Each number is 128 + 32 x the weight over its row's rms, rounded and kept within 0 to 255. Layers, rows and columns count from 0. The size above them is the row's rms in percent of the matrix's.

# layer 2 attention key, 384x384, rms 0.0929, rows 170-191, columns 0-63
size [119 119 123 117  93 117  98  78  76  84  69  87  62 134  63  79 112 110 119 103 120 133]
[[122 163 113  81 105 112 149 134  97 127 174 148 136 114 132  94 118 161 137  89 118 149 144 135 140 119  96 130 128  86 112 131 182 113 105  91 164 125 175 145  98 133 106 125 116 105 135  94  93 117 102  99 178 135 159 142  72  92 158 123 131 150 113 106]
 [135 135 110  79 147 172 112 101 110 164 157 134  84  72 142 136 103 104 136 139 110 121 124  88  86 122 181 233 134 132 170 138 141  93  71 149 127 137 150  90 113 164 140 173 113  98 139 142 102 122 149 161 116 112 157 140 165 128 172 116 132  75 109 122]
 [115 127 136 101 155 136 103 125 162 121 216 119 121 157  91 105 153  73 103 169 117 104  93 123 126 114 116 113 240  93 181 136 197 110 118  79 196 144 123 157 102 118 124 134 129 193  99  90  95 138  91  76 169 143 176  83 129  91 136 106 140  92  92 107]
 [151 109 108 179 164 126  94 115 125 121 133 226 142 196 133 140 104  98 113 183  74  92  96 129 127 116 103 134 140 145  83 124  83 113  96 121 146  82  57  90 139 134 112  96 117 147 107 173  70 116 159 160 111 190 122 130 164  87  92 105 105  80 140 141]
 [ 77 122 140  90 133 142 127 148 117 187 151 203 110  67 155 128 111 122 115 149 155 119  49  93  83 129 133 150 141 176 155  93 150 130  56  99 149  86  54 140  74 195 120 166 148 122 128 121 112 157 110 183 113 126 112 135 214  82 137  86 127 103 130 146]
 [ 67 122 162 140 151 169 190 127  79 191 157 139 127 107 142 132 120  99 126 118 122 230 122 128 107 106  99 100 112 117 119  65 120 122 120 158 163  61 157 126 110 134  43 114 130 135 126 122 139 137 121 158 133 173 177 116 111 157 123 146 138 148 170 137]
 [168 121 104 139 113  92  80 142 101 111 154 187 127 124 110 148 130 133 132  97 147 130 188 115 185 151 147  94 125 107 118 150 105 120 127 157  76  79 200  70 157 161 119 147 160 129 117 145  69 102 115 122 244 114 131 104 115  65  73 191 109 103 135  92]
 [ 89 156 153 123 145 146 173  82 163 123 114  79 107 126 103 120 118 118 163 123  89 149  97 157  46 119 122 157 161 182 136  69 227 156  97  86 157 132  98 178 124  83  98 120 124 119 115  77 150 148 138 138  34 195 153 144  96 206 170  78 151 109 171 154]
 [ 42 149 149 152 171 114 186  86 203 143 142  79 118 141 127 109 133 135 144 150 110 114 135 164  78 112 113 159 146 157 126 125 208 143  87 111 172 147 109 156 123  96 125 108  94 113  95 112 172 123 172 132  26 161 125  98 101 167 143 115 126 136 159 140]
 [ 91 152 118 118 155 121 176 135 161 100 131  78  94 149 118 132  84 154 153 151 115 153 136 178  40 119 125 145 189 176 120  98 242 137  88  91 175 130  83 132 125  91 104 114 104 127 107  97 137 153 136 124  43 176 148 129  68 211 149  90 171 118 157 134]
 [ 92 129 140 140  85 101 183 129 114 108  54  88 143 109 149 129 116  56 186 118 125 130 143 132  96 131 140 138 141 154 149  83 125 195 101  36 168 108 122 165 164 126 118 136 100 141 138 122 100 135 117 126  86 185 133 125 111 169 164 156 167  96 143 139]
 [138 154 128 126 136 152 154 152 114 134 111 106 128 161 146 122 105  99  96 121 175  84  90 220 132 153 122 134 138 162 174 162 157  92 123 129 139 142 169  86 162  91 175 163 137 151 115 111 161 155 110  84  68 181 144 138  86 178 134  95 123 130 200 152]
 [196 104 129 160  99 137  69 158 143 123 171 180 154 115 144 142 154 147 104 154 144  86 156  32 122 129 139 106 130 120 140 141  79 120 103 172 100 123 107 120 113 150 161 164 154 125 148 177  65 127 131 149 182  49  91 122 182  56  85 115 129  82 107  84]
 [146 109 182 116  97 150 120 117 114 142 127 140  60 167 151  97 128 177 194  87 121 105 119 168 187 173  83  61 109 166 107 120 100  90 109 170 131 132 116  82 115  56 142 192 149  78  86 124 117 147 108 104 106 159 135 185 114 128 108 119 136 131 139 128]
 [ 62 143 152 108 113 133 152  99 112 114  40  70 112 117 153 145 146  78 177 120  60 132 129 138  91 105 162 184 124 189  98  63 141 159 113 107 172 148 143 133 154 102  99 138 129 152 119 129 159 124 156 122  39 234 111 151  94 207 232 153 140 137 175 138]
 [120  27 171 190 103 145 107 134 143 126 151 115 113 145 142 137 157 156 148 104 149 120 154  85 107 150 156  68 151 175 131 171 156  99 139 137 115 110 134 148  88 110 172 157 175 131  76 215  73 181 120 158  96  78 159  88 176  98  76 121  98 124 188 121]
 [ 62  94 142  94 107 118  87 132 138 118 127 106 186  95 121 121 123 206 137 105 102 159  63 100 152 166 186 151 127 149 139  84 116 122 111 206 151 105 144  74  95 159  64 146 143  87 160 145 142 111 204 182  57 104 108 119 140 149 111 169 171 150 123 109]
 [180  94 170 141 185 125 121 133 103 158 126 157 148 115 117 148 116 123 108 165 101 151 123  82  94 169 130 112  87 148  71 129  79 114 106 151 111  83 152 124 111 126  57 169 127 154  57 164 132 172 129 101 167 184 137 124 162  95  51 171  89 136 150 185]
 [130 102 126 110 128  92  85  93 138 125  94 170 210  91 106 129 100 167 133 105 106 127 210 102 145 128 147  81 130 112 128 167 115 205 175  80 157 112 109 165  82 145 139  88  49 143 189 114  50 163 133 114 176 101  66  98 187  76 137 188 124 120  83 149]
 [173 157 127 145 104 198 180 140 141 180 142 132  83 119 166 126  58 122 164 132 131 114  99 131  93 115 131 145 116 159 157  52 118  86 151 106 135  90 122 142 115 110 120 188 199 123 137 135 140 146 122 165 152 144  98 124 175 168 130 129 127 112 152 155]
 [134 150  75  35 113 111 159 123 125 174 118 106 120  28 127  80 153  58 119 130 147 100  85 116 135 130 123 127  95 124 145 101 156 112 140 131  93 144  82 155 145 123 131 145 159 134 197 158  62 112 148 159 136 103  98 168 178 174 184 122 143 153 143 160]
 [105 106 131 109  41 127 132 117 111 152 138 101 139  82 205 144 132 141 165  95 130 144 172 133 113  94 196 105  97 143 162  94 135 142  55 156 145 121 158 139  74 118 186 157 171 129 141 128  55 163  94  77 138 181 116 120  74 129 145 113 121 137 130  90]]
# layer 2 attention query, 384x384, rms 0.0942, rows 171-191, columns 0-63
size [111 114 118  95 114 110 110  90  79  93 106  88 119 100 100 118 114 109 106 123 118]
[[186 175 183 142 128  71 137 136  99  88 118 150 135 130 170  77 203 172 123 141 115 142 112 125 118 198 192 142 160 130 153 127 157 111 119  68 108 120 114 146 122 130 103 116 114 184  69  95 123 109 122 170 163 104  74  73 167 132 109 103 149 113 116 148]
 [122 152 131 143 111 135 116 123 109 188  54 214 101 119 188  84 137 131 153 143 111 110 101 108 126 154 118 110 131 137 111 138  93 100 136 161  99  87  93 176 151 119 137 150 137 124 127 229 148  71 156 138 120 114 103 128 162  88 141 110 147 138 190 187]
 [131 135 178 103 134 117  98 145 156 104 119 125 119 151 136 194  97 181 161 147 145 180 167  72 148 163 144 105  88 133 101 171 164  84 149  97 138  93 159 170  90 168 119 119 146 122 105 110 156 110 137 161  97  73 111 118 165 154 117 146 112 162 118 126]
 [146 133 190  98 165 129 139 130 124 101  70  92 119 184 147 144 148 131 149 116 131  79 129 123 183 164 198  92 196 124 110 141 112  43 162  79  81 136 125  83 146 150 114 152 189 109 135 149 109 144  77 125 166 112 122 114 155 101  82 171 210 107 132 111]
 [121 107 127 114  55 140 223 121 149 106 115 123 172 108  92 106 116 148 117 108 119 124 144 140 153 140  73  96 101 140 101 127 123 122 131 118 101 162 157  73 196 172  88 128 160 145 170 154 111 146 133 130  73 167 109 135 134 139  49 137  94 121 145  81]
 [104 125 133 147 118 134  74 164 110 112 120 111 160 140 124 117  91 159 122 100 113 140 109 154 104 101 104 112 110 198 123 150 214 115 154 140 114 174 118 114 141 123 105  67 136 163 142 135 136 160 211 129 125 121 140 158 135 146 112 108 121 132 142  81]
 [180  67 137 122 162 157 169 100 121  94 151 125 120 126 176 116 158 107 122 117 108 141 147 107 134 138 145 153 119  84 104 106  38 121 130 123 122 111 135 110 130 160 146 172 135 118 118 130 127 116  71 130 108 120 106 108 128 117 130 165 140 114 110 146]
 [187 100 123 131 133 151 167  73 129  98 143 115 121 133 174 136 149 110  93 126  89 144 126 143 115 134 157 144 141 151 152 101  67 136 149 150  95  93 121 139 194 204 148 232 142 112 145 116 105 127  35 167 127 144 129 113 108 145 120 104 121 135 125 167]
 [149 107 130 154 122  92 197  75  97 114 160 106 122 108 196 131 179 145 109 126  91 144 143 138  92 140 153 159 118 110 140  98  94 148 139 149  83  85 153 150 173 165 143 222 138 159 135 112 124 130  44 151 136 105  82  86 144 100 120 125  94 142 119 115]
 [130  86 121  98 125  99 160 107 166 115 130 114  89 118 144 148 187 105 102 128  91 141 168 121 147 107 146 193 127 124 149 110  80  87 110 150 113  92 193 127 107 171 161 215 142 107  81 129 145  86 109 168 129  97 142 131 152 134 110 164 108 172 100 133]
 [141  57 172 107 118 120 149 102  80 110 130  93 113 148 175 161 148 140 119 149  89 175 155  95 149 112 141 190 143 154 146 126  57 158 161 131 104  82 149 108 122 166 102 172 117 142 145 143  92  80  70 153 178 105 177  78 133 138 123  97 138 141 105 145]
 [109 167 108 123 166 112  24 186 160 120 144 120 131 148  59 102 101 135 163 122 189 139 124  88 139  98 105  68 151 151  70 144 194 125 130 155 104 158 106 140 109 101 120  41 125 133 157 100 143 118 171 117 166 118 121 132 129 125 104 136 114 110 105 111]
 [141  75  86 111 194 139 160 151 129 147 165 107 117 118 135 179 123 107 113 151  71 127 108 130 137 117 111 134 162 151 168 160 166 116 130 138 101 128 123 159  89 135  97 146 113 101 146  41 135 116 130 141 173 108 159 131 105 106 125 111 107 126  54 103]
 [122 115  94 115  93 128 197  95 147  81 131 150  97 102 182 163 143 128 102 165  92 105 157 135 127 116 148 154  90 143 219 110  89 145 143 133 110  66 161  96 123 170 132 146  99 135 133 148 106 115 107 136  90 106 138 123  89 124 156 140 123 173 126 172]
 [170  52  86 103 154 121 155 163 121 129 152 107 134  97 135 149 142 148  77 134 118 107 112 138 142  91 106 118 123 126 183 194 156  98 130 112 113 130 122 142 149 135 136 139 135  92 204 110 126  95  70 134 165 149  62 196  97 129  82 110 113 105 118 112]
 [ 79 137 107 130  65 181 200 123 129 136 108 134 161 145 114 136 108  73 104 140 138  25 227 172 106 106 156  12 134 123 151 125 154 111 128  83 108  92  93 108 173 113 144  76 119 141 122  72 136 150 100 127 149 130  66 132 106  91 147 157 132 138 165 154]
 [116 159 175  82 137 183 208 128 149 104 128 133 132 129 150 110 137 100 119  50 147 178 106 129 150 126 108 110 148  71 131 130 151 108 118 131 109 135  76 150  87 157 164 146 132 163 176 150 125 111 176 120 105 146 165 155  76 156 144 120 148 106 113  94]
 [104 150 100 150 200 117 123 167 135 176  94 119 107 149 151 113 153 117 126 117  96 122  91 110  93 127 196 105 144  88 121  68 135  84 141 159 153 143 127 165 126  93 159 138 156 119 119  92 168 113 151  88 129 116  93 190 117 140 119 110 158 124 153 127]
 [166  89 125 127 111  67 179 133  91  60 204 148 190 191 134 196 182  99 149  66 174 100 100 100 150 111 114 174 139 152 121 136  63 155  62 107 132 135 141  93 132 165 138  97 142 143  85  96 138 158 130 205 165 126 184  70  74 110  97 120 114 106  57  98]
 [140 171 165 179 107 126 112 115 143 125 137 140 127 146 129 179 136 137 154 149 120  47 174 151 106 168 129 117 167 151 154  75  89 126 154 112 143  82 103  97 124 152 109  48 139 139 109  79 168  96 107 139 120 141 157 177 104 119  66 150  96 122 110 130]
 [164 156 189  83 181 109 181 142 143  56  83  66 136 150 115 113 185 124 129 160  92 158  74 146 170 148  99 152 129 128 137 129 133 109 139  66 132 175 136 104 133 146  24 108 151 151 115 100 138 122 114 128 124  43 136 151 102 142 134 189 171 139 157 167]]
# layer 2 attention value, 384x384, rms 0.0709, rows 160-190, columns 0-63
size [112 115 119 110 116 119 111 117 117 122 113 107 109 108 115 119 111 113 120 115 121 115 122 112 123 123 115 116 116 123 110]
[[118 144 134 101 185 158 125  92 133  93 102  59 156 171 114 144  85 123 165 156 144 147  56  60 140 179 142 141  82 120 130 144 141 127  98 113 135 101 126 167 150 127 169 163  92  86  84 105 114 109  74 158 115 157 113 182  77 170 162 124  97 110 140  98]
 [ 98 128 126 122  98 109 148 149 107  76 159 161 116 148 165 111 198 183 134 144 119 121 159 148 147  95 127  65 159 122  94 129 120 161 165 128 150  97 108 158 146 132 138 133 120 163  83 116 167 111 157 157  90 142  78 118 115 115  97 122 111 155  70 114]
 [125  98 153 138 164 121 129 141 127 138 130 123  81 120 119 113 158 132 159 131 149 158 108  69 113  92 137  90 111  59 134  84 206 124 105 129  71 152 141 184 113 153  44 122 140 149 117 117 129   0 145 109 111 126 117  60  95 119 146 154 144  86 122 120]
 [113 126 122 159 171  92 212 162 154 117 119 177 141 117 115 129 122 130 110 101  72  98 146 119 114 185  86 152 130 122 135 101 106 104 123 145 155  91 116 133 146  81 124 120 122 118 126 103 110 137 110  38 144 136 132  98  98 121 150 122  94 137  89 154]
 [125  99 112 153  57 103 115 124  94 190 146 136 163 105 177 165  98 150 123 139 115 142 110  59 126 181 155 110 138 119 109 104 149 143 147 123 144 143 142 139 108 120 158 111 107  75 213 162 123 123 160 100 113 128 186  37 110  88  96 103 143 147 131 124]
 [152  95 128  83 155 144 113 158 196 113 212 128 117  88 137 127 108  96 139 127 109 169 152 153 129 108 109 108 143 117 105 131 153 107 104 173 151 163 105  97 119 145 151 124 116  97 142 134 150 115 170 143 125  96 143 140 162 122 121 106 110  22 162 138]
 [126 166  93 124 113 135 138 105 101 136 121 144 118 107 137 166  93 100 106 125 101  95 132 133 192 143 175 144  86 157 130 132  98 109  83 148 136 135 146 199 164 121  74 106 154 162  94 140 126 140  56 131 141 131  56 211 136  69 137  87  83  83 123 106]
 [139 157 163 132 177 145 178 112 125 171 151  84 136 107  85 162 106 140 131 168 133  77 130 160 102  64 134 127 136 172 101 121 108 128 145 110 241 108 159 133 151 184 178 136  97 122 108  90 148 125 148 142  84  60  99 153 164 145 140 135 143 114 110 126]
 [104 136 140 111 104 149 107 115  76  83 151 162  45 141 110 150 147 103 117 144  70 117 106 133 133 202 164  93 152 146 149  91  85  96  88 119  90 126  80 114 167  91 107 160 171 129 123 165 178 119  74  89 142 194 195 128 131 186 147 132 177  77 144 134]
 [110 143 155 121 159 112 106 107 158 110 131 166 190 103  86 118 132 150 147 118 164  90 130  89 124 126 119 100 140 155  95 153  48 127 138 184  74 111 131 129 151 113 112 126  75 137  82 149 255 116 170 117  93 167 184 108 183 165 170 110 118  97  79 190]
 [127 138 143 112 151  84 112 129  77  50 101 143  84 156 101  91 100 157 135 104 105 140 120 116 141 117 133 121  79  57 118 145 120 122  80 118  42  92 134 128 114 177 171 108  67 119 105 135 199 115 137 152  96 150 125 182  94 136  79 134 137 141  98 131]
 [152  72 109 119  48 127 121  82  62  64  92  95 146 116 130 138 176  99  64  86 151 126  98  83 102 109  81  99 107  94 122 124 154 158 194 168 164 178 175 109  90 128 122 115 144 144 135 145  97 162  85 167 144  74  98 124  90 192 128 126 158 119 105 114]
 [ 86 104 128 135 148 190 112 111 132 146 103 149 186 120 129  68 135 121 146 122 103 107 155 131 116 100  96 125 130  97 168 157  67 139 142 135 181 124  84 124 124 130 146 141 170 169  82 172 140 132 125 159 127 155 197  72  88 165 116 154  94 115 135 161]
 [141 139 135 123 150 136 159 144 135 152 106 116 155  59  80 126 107  80 148 143 130  85 123 141 135 123  96 149 134 123 109  92 122 184 128 194 150 171  85 128 126  99  95  40 176 109 115 134 143 189  82 156 172  91 132 175 122 147 120  71 134  99 149 100]
 [144 102 207 151 160 106  65 119 143 123 135 152 124 117 110 150  90 161 100 128 162 145 135 108 170 149 186  71 142 151 158 160 149 105 107 139 122 144 102 123  72 148 125   8 100 109 117 127  91 199 124 152 105 152 155 137 153 131 124 124 114 152 154 104]
 [122 156 132  78 182 136 148 124 108 141 191 163 192 146 157 134 109 131 168  95 127 108  40 139 128  71  96 151 154 143  94 149 112 136  97 214 107 121 161 106 140 128 101 110 153 132 110 120 149 154 135 143 141 107 137 128 177 137 122 119  92 155 142 222]
 [116 142 134 150 189 116  93  78 185 101 151 123 140 144 140  92 147 139 122 148  97 153 128 152 117  93 110 143 176 200 174 152 132 143  94  88 135 121 168 115 121 116 131 120 149  54  86  66 169 177 109 160 137  95 155 164  39 124 121 153 111  96 182 191]
 [180  95 113 190  80 118 104 159 175 148 102 105 128 126 158  62 188 121 167 127 136 175 128 122 131 128  99 122  90 214 100  96 119 113 104  88 227 160 152 138 175 104 134  93 114 106 100 183 122 166 161 115 105  87  96 122  94 164 130 129  78  84 139 137]
 [111 123 114 144 103 110 139 140 112 151  86  97 117 144 106  68 209 121 116  87 120 123 136 148 117 101 110 129 102 154  89 162 104 119 102  84 110 117  67 181 112  79 142  98 130 140 155  89 156  76  95 107 161  97  82 140  71 149 174  86 103 151 146 125]
 [ 92 126 112 127 133 128  74 111 141 107 147 148 102 123 115 163 127  39 153 206 151  76 168 119 137 141 168  90 128 147 148 119 129 128 138 125  90 108 149 197 197 123  53 141 150 172 165 116 194  98 104 122 103 141 141  74 162 104  94 125 156 122 187  99]
 [ 77  83  88 106  90 159 105 151 122 143 102 172 112  41  98 172 142 119 214  90  94 123 140 108 108 127 147  45 114 119 165 123  95 156 124 151 105 121  74  65 173  67 149 166 176 113  54  89 134 142 140 164 107  79 112 119 154 102 111 134 106  64 180 116]
 [156 131 101 192 116  93 138 142 129 102 130 126 147 155  85 110 183  97 131 179 111  74 163 126 140 100 203 104  93  82 113 158  68 128 138 113 101 159 156 153 136 113  64 133 136 163 121 117 172  92 149 111 105 130  95 153 157  96 109 122 108 111 144 170]
 [167 153 107 123 142 116 153 137 125  50  88 179 179 141 125  76 144 131 122  61 107 143  84 159  90 102 143 119 143  95 100 176  60  33  85 103 117 109 136 142  73  82 131 140 128 137 124 130 138 109 112  87 112 153 116 150 154 160 174 134 126 132 191 136]
 [115 126 128  36 137 127 114 208 147  30 172 174 120 136  68 149 130 134 196 136 135 165 155 131 136 149  67 105 181 115 139 134 161 181 142 161  58  60 135 102 108 129 126 175 137 138 151 132 110 157 210 138 122 206  96 103  54 153  71 120 166  78 142 115]
 [144 161 167 176 167 132 123 146  67 166 185  69  80 149 146 172 146  58 183 153 118 113 104 132  82  91 107  82 140 104 176 131  80 144 136  90 115 113 124  91  85 124  89 184 149 135  70 148 158 100 138 146 143 108  94 136 122 218 107 163 122  82 113 134]
 [135 132 146 135 152 127 143  94  86 146 131 128 101 171 120 111 140  90  77 146 169 132 176 150 127 122 130 103 131 160 144 112 177  69 150 126 112 114 120 141 108 167  34 151  73 146 184 109 123  86 163  98 123 125 147  65 111 100 109 124 122 111  93 152]
 [168 173 145 152  99 171 175 159 138  74 155 127  62 113 148 117 141  90  79 102 111 111 163 108 171 121 147 108 102  95 144  54 113 135 101 151  86 173 141 128  91 148 132 135  84 140  54 109 167 142  96 139 143 145  94 106 111 159 138 153 180 154 150 175]
 [176 214 120 146  88 164 129 112 131 114 158 108 157 105 135 167 137 157 115 138 102  67 145 128 119 122 119 106 101 177 123 128 129  72 117 153  39  99 168  90  65  86  96  93 134 154 137  99  67 158  91  88 106 108  72 127 206 127 125 111 139 196 130 136]
 [ 97 136  92  80 129 151 129 154  93 190 156 148 122  89 100 145 138 116 125 208 167 106 134 132 113 154  93 176 164  94 107  92 164 103  86 164  82 101 169  77 147  99 104  67 151 124 124  90 117 130 129 101 147  75 113 132 125 120 105  72 119 149 107 142]
 [148 138 136  87 143 121 145 137 184  81 158 142 167 110 123  39  91 138 164  95 179 133 104 146 139  93 137 104 139 137 100 109  95 127 164  98  55 157 177 121 104 188 134 108 161 133 203 122 104 159 141 196 124 227 160 148 123 187 118 120 150  96  99 150]
 [149 106 148 179 134  72  79  53  96 155 136 124 124 167 132 118 177 138 157 108 148 125 130 108 121 115 136 140 116 153 148 151 123 132 117 144 134  94 184 185 141 135 109 148 108  95 130 159 140  76  65 132 119  72 135 150 193 165 136 145 188 136 104 113]]
# layer 2 attention output (transposed), 384x384, rms 0.0656, rows 160-190, columns 0-63
size [109 112 119 112 116 119 107 114 112 121 114 111 106 110 116 121 111 109 116 113 125 116 122 113 119 120 116 116 121 127 115]
[[ 86 110  77 139  80  60  99 139 189 124 144 127  68 124  93 131 119 161 132 162 101 171 190 188 179  38 133 102 175 137 168 163 139 142 128 170  90 165 117  80 115 120 137 108 158 127 100 145 174 129 123 133  94 168 168 154 111  93 136 121 144 231 136  86]
 [131 153 128  86 124  94 110 181 114 137 104 160 105 125  94 166 126 141 131 160 149  83 109 184 120 137 144 174 107  84 202  84 172  93  66 104 178 124 156 150 116 115  58 144  82 107 169 147 136 131 152  97 144  90  84 164 107 166 102 145 148 125 126  93]
 [100 185 104  95 128 162 151  59 142  96 127  82 142 173 153 105 135 145 138 171  78  95 142 142 131  87 105 149 139 111 148 128 104 196 134 101 174 138 122 147 126 145 115 148 108 159 128 135 101 182  80 158 159 127 142  74 124 126  87 132 154 121 158 135]
 [129 137 110 133 131 156 117 171 126  49 160 143  94 148 128  68  53 136 182 156 155 140 123 143 136 124 125 137  45  82  90 150 183 165 162 112 175 192 142  95 110 113 117 135 182  91 119 124  89 177 108  90 148  92 158 188  64 151  99 138 140 176 122 137]
 [131 121 153 118 143 131  91 117 182 145  86 102 128 126 157 100 154 163 107 131 173 159 107 197 119  82 149 114 105 164 101 147 111 155 194 107 150  74  73 138  77 116 129 156 142 139  42  88 122  41  82 112 121 143 100 149 144 120 120 180 207 125 183 190]
 [113 144 148 186 117 164 114 167 111 159  98 120  97 139 121 175 149 136 124 156 102 146 103 131 169  94 152 131  96 103 192 108  94 101 118  99  93  84 130 139 108  77  91 140 115 117 165 132 139 139 150 111 142 161 133 124 142 157 126 128  53 175 107 113]
 [ 95 199 163 134 109 155 135 131 153 181  96  94 175 121 185 130 114 170  87 146 168 153 135  71 147 117 135 124 134 121 133 161 109  92 132 159 104 129 115 117 137 112 175 126 111  85 100 139  85 176 128 179 132 178 131 135 159 166 161 116 105 143 195 138]
 [112  92 145 112  66 110 110 153  52 105 184 153 171 150 146 166 107 131 152  81 113 109 109 186 135 110 162 117 113 137 117 131 163 125 108 143 119 184 107 125 130 138 129 168 142  62 100 160 127 113 178 127 102 142 139 158  72 157 113  89 133 138 166  87]
 [174 141 146 160 210 130 118 154 110 180 133 108 107 106 124  92 123 125 173 112  97 129 134 116  99 120  98 138 124 123  91 177 117 120 151 190 128 124 138 192  94 159 159  57 161 161  70 131 174  76 150 128 155 131  97  76 149  78 130 122 120 147 123  97]
 [162 109  93 129  97 160 140 153 140 196 106 136 113  99 139 145 101 133 150 175 115 106 122  72 108 102 147 110 139 120 156 162 143 160 126 139  69 110 121 140 132 143  66 159 154 169 136 154  72 169 168 133 138 177 102 153 124 166  98 136 119 109 156 120]
 [ 85 129 130  91 121  87 124 175 128 123 139 115 128 139  99  67 129 142 172 174 115 132  97  68 179  74 159 134 141 169 136 176 103 120 130 169  65 153 122 148 107 112 143 114  81 162  95 100  58 115 114 115 140 110 138  85  54 137 132 125 137 123 136  78]
 [125 138 174  70  85 100  86 147 155 129 149 144 147  76 138  92  97 145 136 141 114 140 110 128 136  87 148 152  85  71 138  84  71 133  72  79 174 128 146 146 123 145 130 105 127 145  95 155  78 142  85 155 159 144 158 113 131 151  82  99 142  96  63 123]
 [113 103 186 150 104 111  93 130 182 133 164 191 103  79 140 133 120 131 164 140 127 119 137 112 102  58 170  87 123 157 101 144  87 140 115 128  67 104 154 111 141 120 144  92 150  95 113 109 166 148  70  86 143  79  90 157 152 160 158 174 176 113 102  87]
 [112  65 171 106 126 207 114 136  85 139 114 154 171  94 158 171 137 113 130 110 108 154 167  56 100 158  63  93 113 126 105 148  81 146 156 132 102 139 202  98 122 172 219 234 121  71 133 108 116 155 123 141 103 167 129 155 122 118 121 103 109 133  82 139]
 [104 133  86 147  89 166 118 160 163 130 105 111 197 127 142 121 145 124  92 102 139  97 193  96  97 122 109  90  83  56 140 121 135 112 145 122 167  88 118 168 140  57 142 217 124 148 138 162 161 116 164  96 116 154 149  93  88 109 131  95 170 117 125 124]
 [121  59 121 105 190  69  99 166 106 123  91 152 148 132  51 131 131 114 114 131 116 183 178  89 148 164 148 110 123  86  57 120 160 127 151  67 128 179 104  76 116 135 139  91  81 119 129 108  64 163 140  77 128 155  34  93 133  83 128 121 139 127 116 138]
 [ 79 175  96 139 110  85 106 143 120 174 118 157  92  96 124 219 153  45 108 132  99 148 103 148 129 135 163  92 130 132 103 108 105 118 127  69 116  98 168 134  99  75  79 144 132 154 103 131 122 140 137 120 155 192  75 152 117 119  86  86  87 148 152 119]
 [144 125 176 118 137 145 168 129 116  53 141 137 163 135 112 163 138 175 176 172 147 121  97 115 130 132 117 128 107 127  98  70 100 114 156 104 136  42 135 123 113 123 128 159 149 124 169 161 124 107  91 111 148 106 125  55 127 158  67 149 146 132 163  90]
 [128 199 127 148 162 115 155 130 153  81 129  90 149 105 126 122  78  99 115 168 108 131 149 139 141 137 153 122 124 154  72  57 151 158  75 146 160 148 151 136 124 103 130 104 104 120 110 125 141 112 118 112 112 112 180 160 165 115  77 165 104 105 166 160]
 [148 111  52 227 123 166 144 202 149 194 117 167 106 113 107  79 124  95 139 109 145 167 141 157  47 143 113 146 199 137 204 153 136 143 121 135  99 126  91  85 116 135 175 147  80  91  89 112 187  86  97 144 146 112 164  82 128 107 169 108 114 145 155 145]
 [150 212 101  99 146  92 125 140 161  91 109 104 155 128 157 110 130 127 120 111 114  87  96 112 146  76 118 132  52 139  84 166 116  74 128 121 117  87 117  75  85 152 115 120 122 101 125 123 145 132 161  91 204 129 153  90 140 125  84  93  56 165 139 134]
 [ 92 104 147 116 127 127 130  53 138 119  92 168 122 162 121 149 115 119  52 169 137 142 104 169 176 151 115 114 113 119 150 138 131 139 151 139 146 101  73 125 124 184 120 130 172  78 122  78 138  94 146 148 136  96 175 137 162 142 155  98 110 103  97  79]
 [198 159 141  94 121  85 119 129 138 121 136 115 170 133 170 186 160 145  92 148 106 180 143 171 125 172  81 116 123 175 109 124 158 173  87 145  92  94 107  71 124 169 103 144  97 136 153 134 158 181 112 150 122  94 159 129 132 121 178 138  73 104 111 120]
 [179 131 142 158 100 136 151 126 191 150 137  58 116 134 135 137 145 100 122 189 107 126  73 152  33  96 135 152 113 113 107 170 114  89 201  78 199 171  87 121 177  95 118 119 105 148  83 131 112 177 150  51 119  91 137 139 160 123 167 101 118 126 114 105]
 [124 139 101 116  81  87 121 203 158 171 100 135 194 146 105 121 105 107 153  98 158 121 148 165 175 181  82  65 195 116 108  93 120 132 111 134 119 116 165  89  85 143 142 178  91 196 105 150 164  91 160 112 108 148 142 114  98 120 142 167  77 104  47 124]
 [104 137 144 156 170 118 147 147 176 132 137 122  89 147 156 116 149 139 143 111  92 158 130 106  85 181 154 180 137 116 110  71 131 109 120  89 154 153 101 110 129 110 168 119 114 214 105 122 133 104 144 146 145 152  56 122 114 189 114 135 148 139 154 128]
 [138 125 101 142 146  68 115  55 107 157  75  92 127 130 150 166 130  72 159  94 146  99 122 134 136 144 107 137 154 105  86 141 149 159 119 134 169 156 118 169  82 138 147 131 105 117 179  88  91  92  86  94 153  87 151 155 147  84  92 118 168 131 137 113]
 [151 117 148 109 148 128 129 161 111 138 141 125 143 120 206  73 166 137 123 109 152 136  92 109  84 175 180 154 163 182 166 140 164 113 108 136 144 131 131 176 176 127 168 168 117  87 146 158 138 133 109  81 133 107 178 125 135 176 125 177 137 104 138 140]
 [143 102 170 110 114 116 127  51 169 140 160 113 182 136  83 159 144  21 146 140 140  57 121 150 135 122  74 154  64 136 196 145 127 127 132 175 119 167 172 138 103 160 184 172 134 155 146 116 142 167  73  76 142  74 133 150 154 114 104 149 139 126 151 122]
 [186 118 118 214 127 118  89 106 136 131  88  94 166 107 114  98 112 183 166 109 117  89 178 113 167 138 132 167 115 121 123 110 143 170 148  97 108 133 110 170 120 131 141 149 145 100 106 175 128 114  95 130 139  87 124 117  96 145 158 115 136 150 100  86]
 [105 114 151 152 111 136 143  94 129 114  91 144 148 103  87 104 126  75 117 164 146 101 110 146 135 215  82 125 144 156 163 119  70 122  37 163 106  55 117 105 138  98 191 140 100  99 102 122 121 137  94 157 124 112 128  62  92 117 107 107 128 102 114  87]]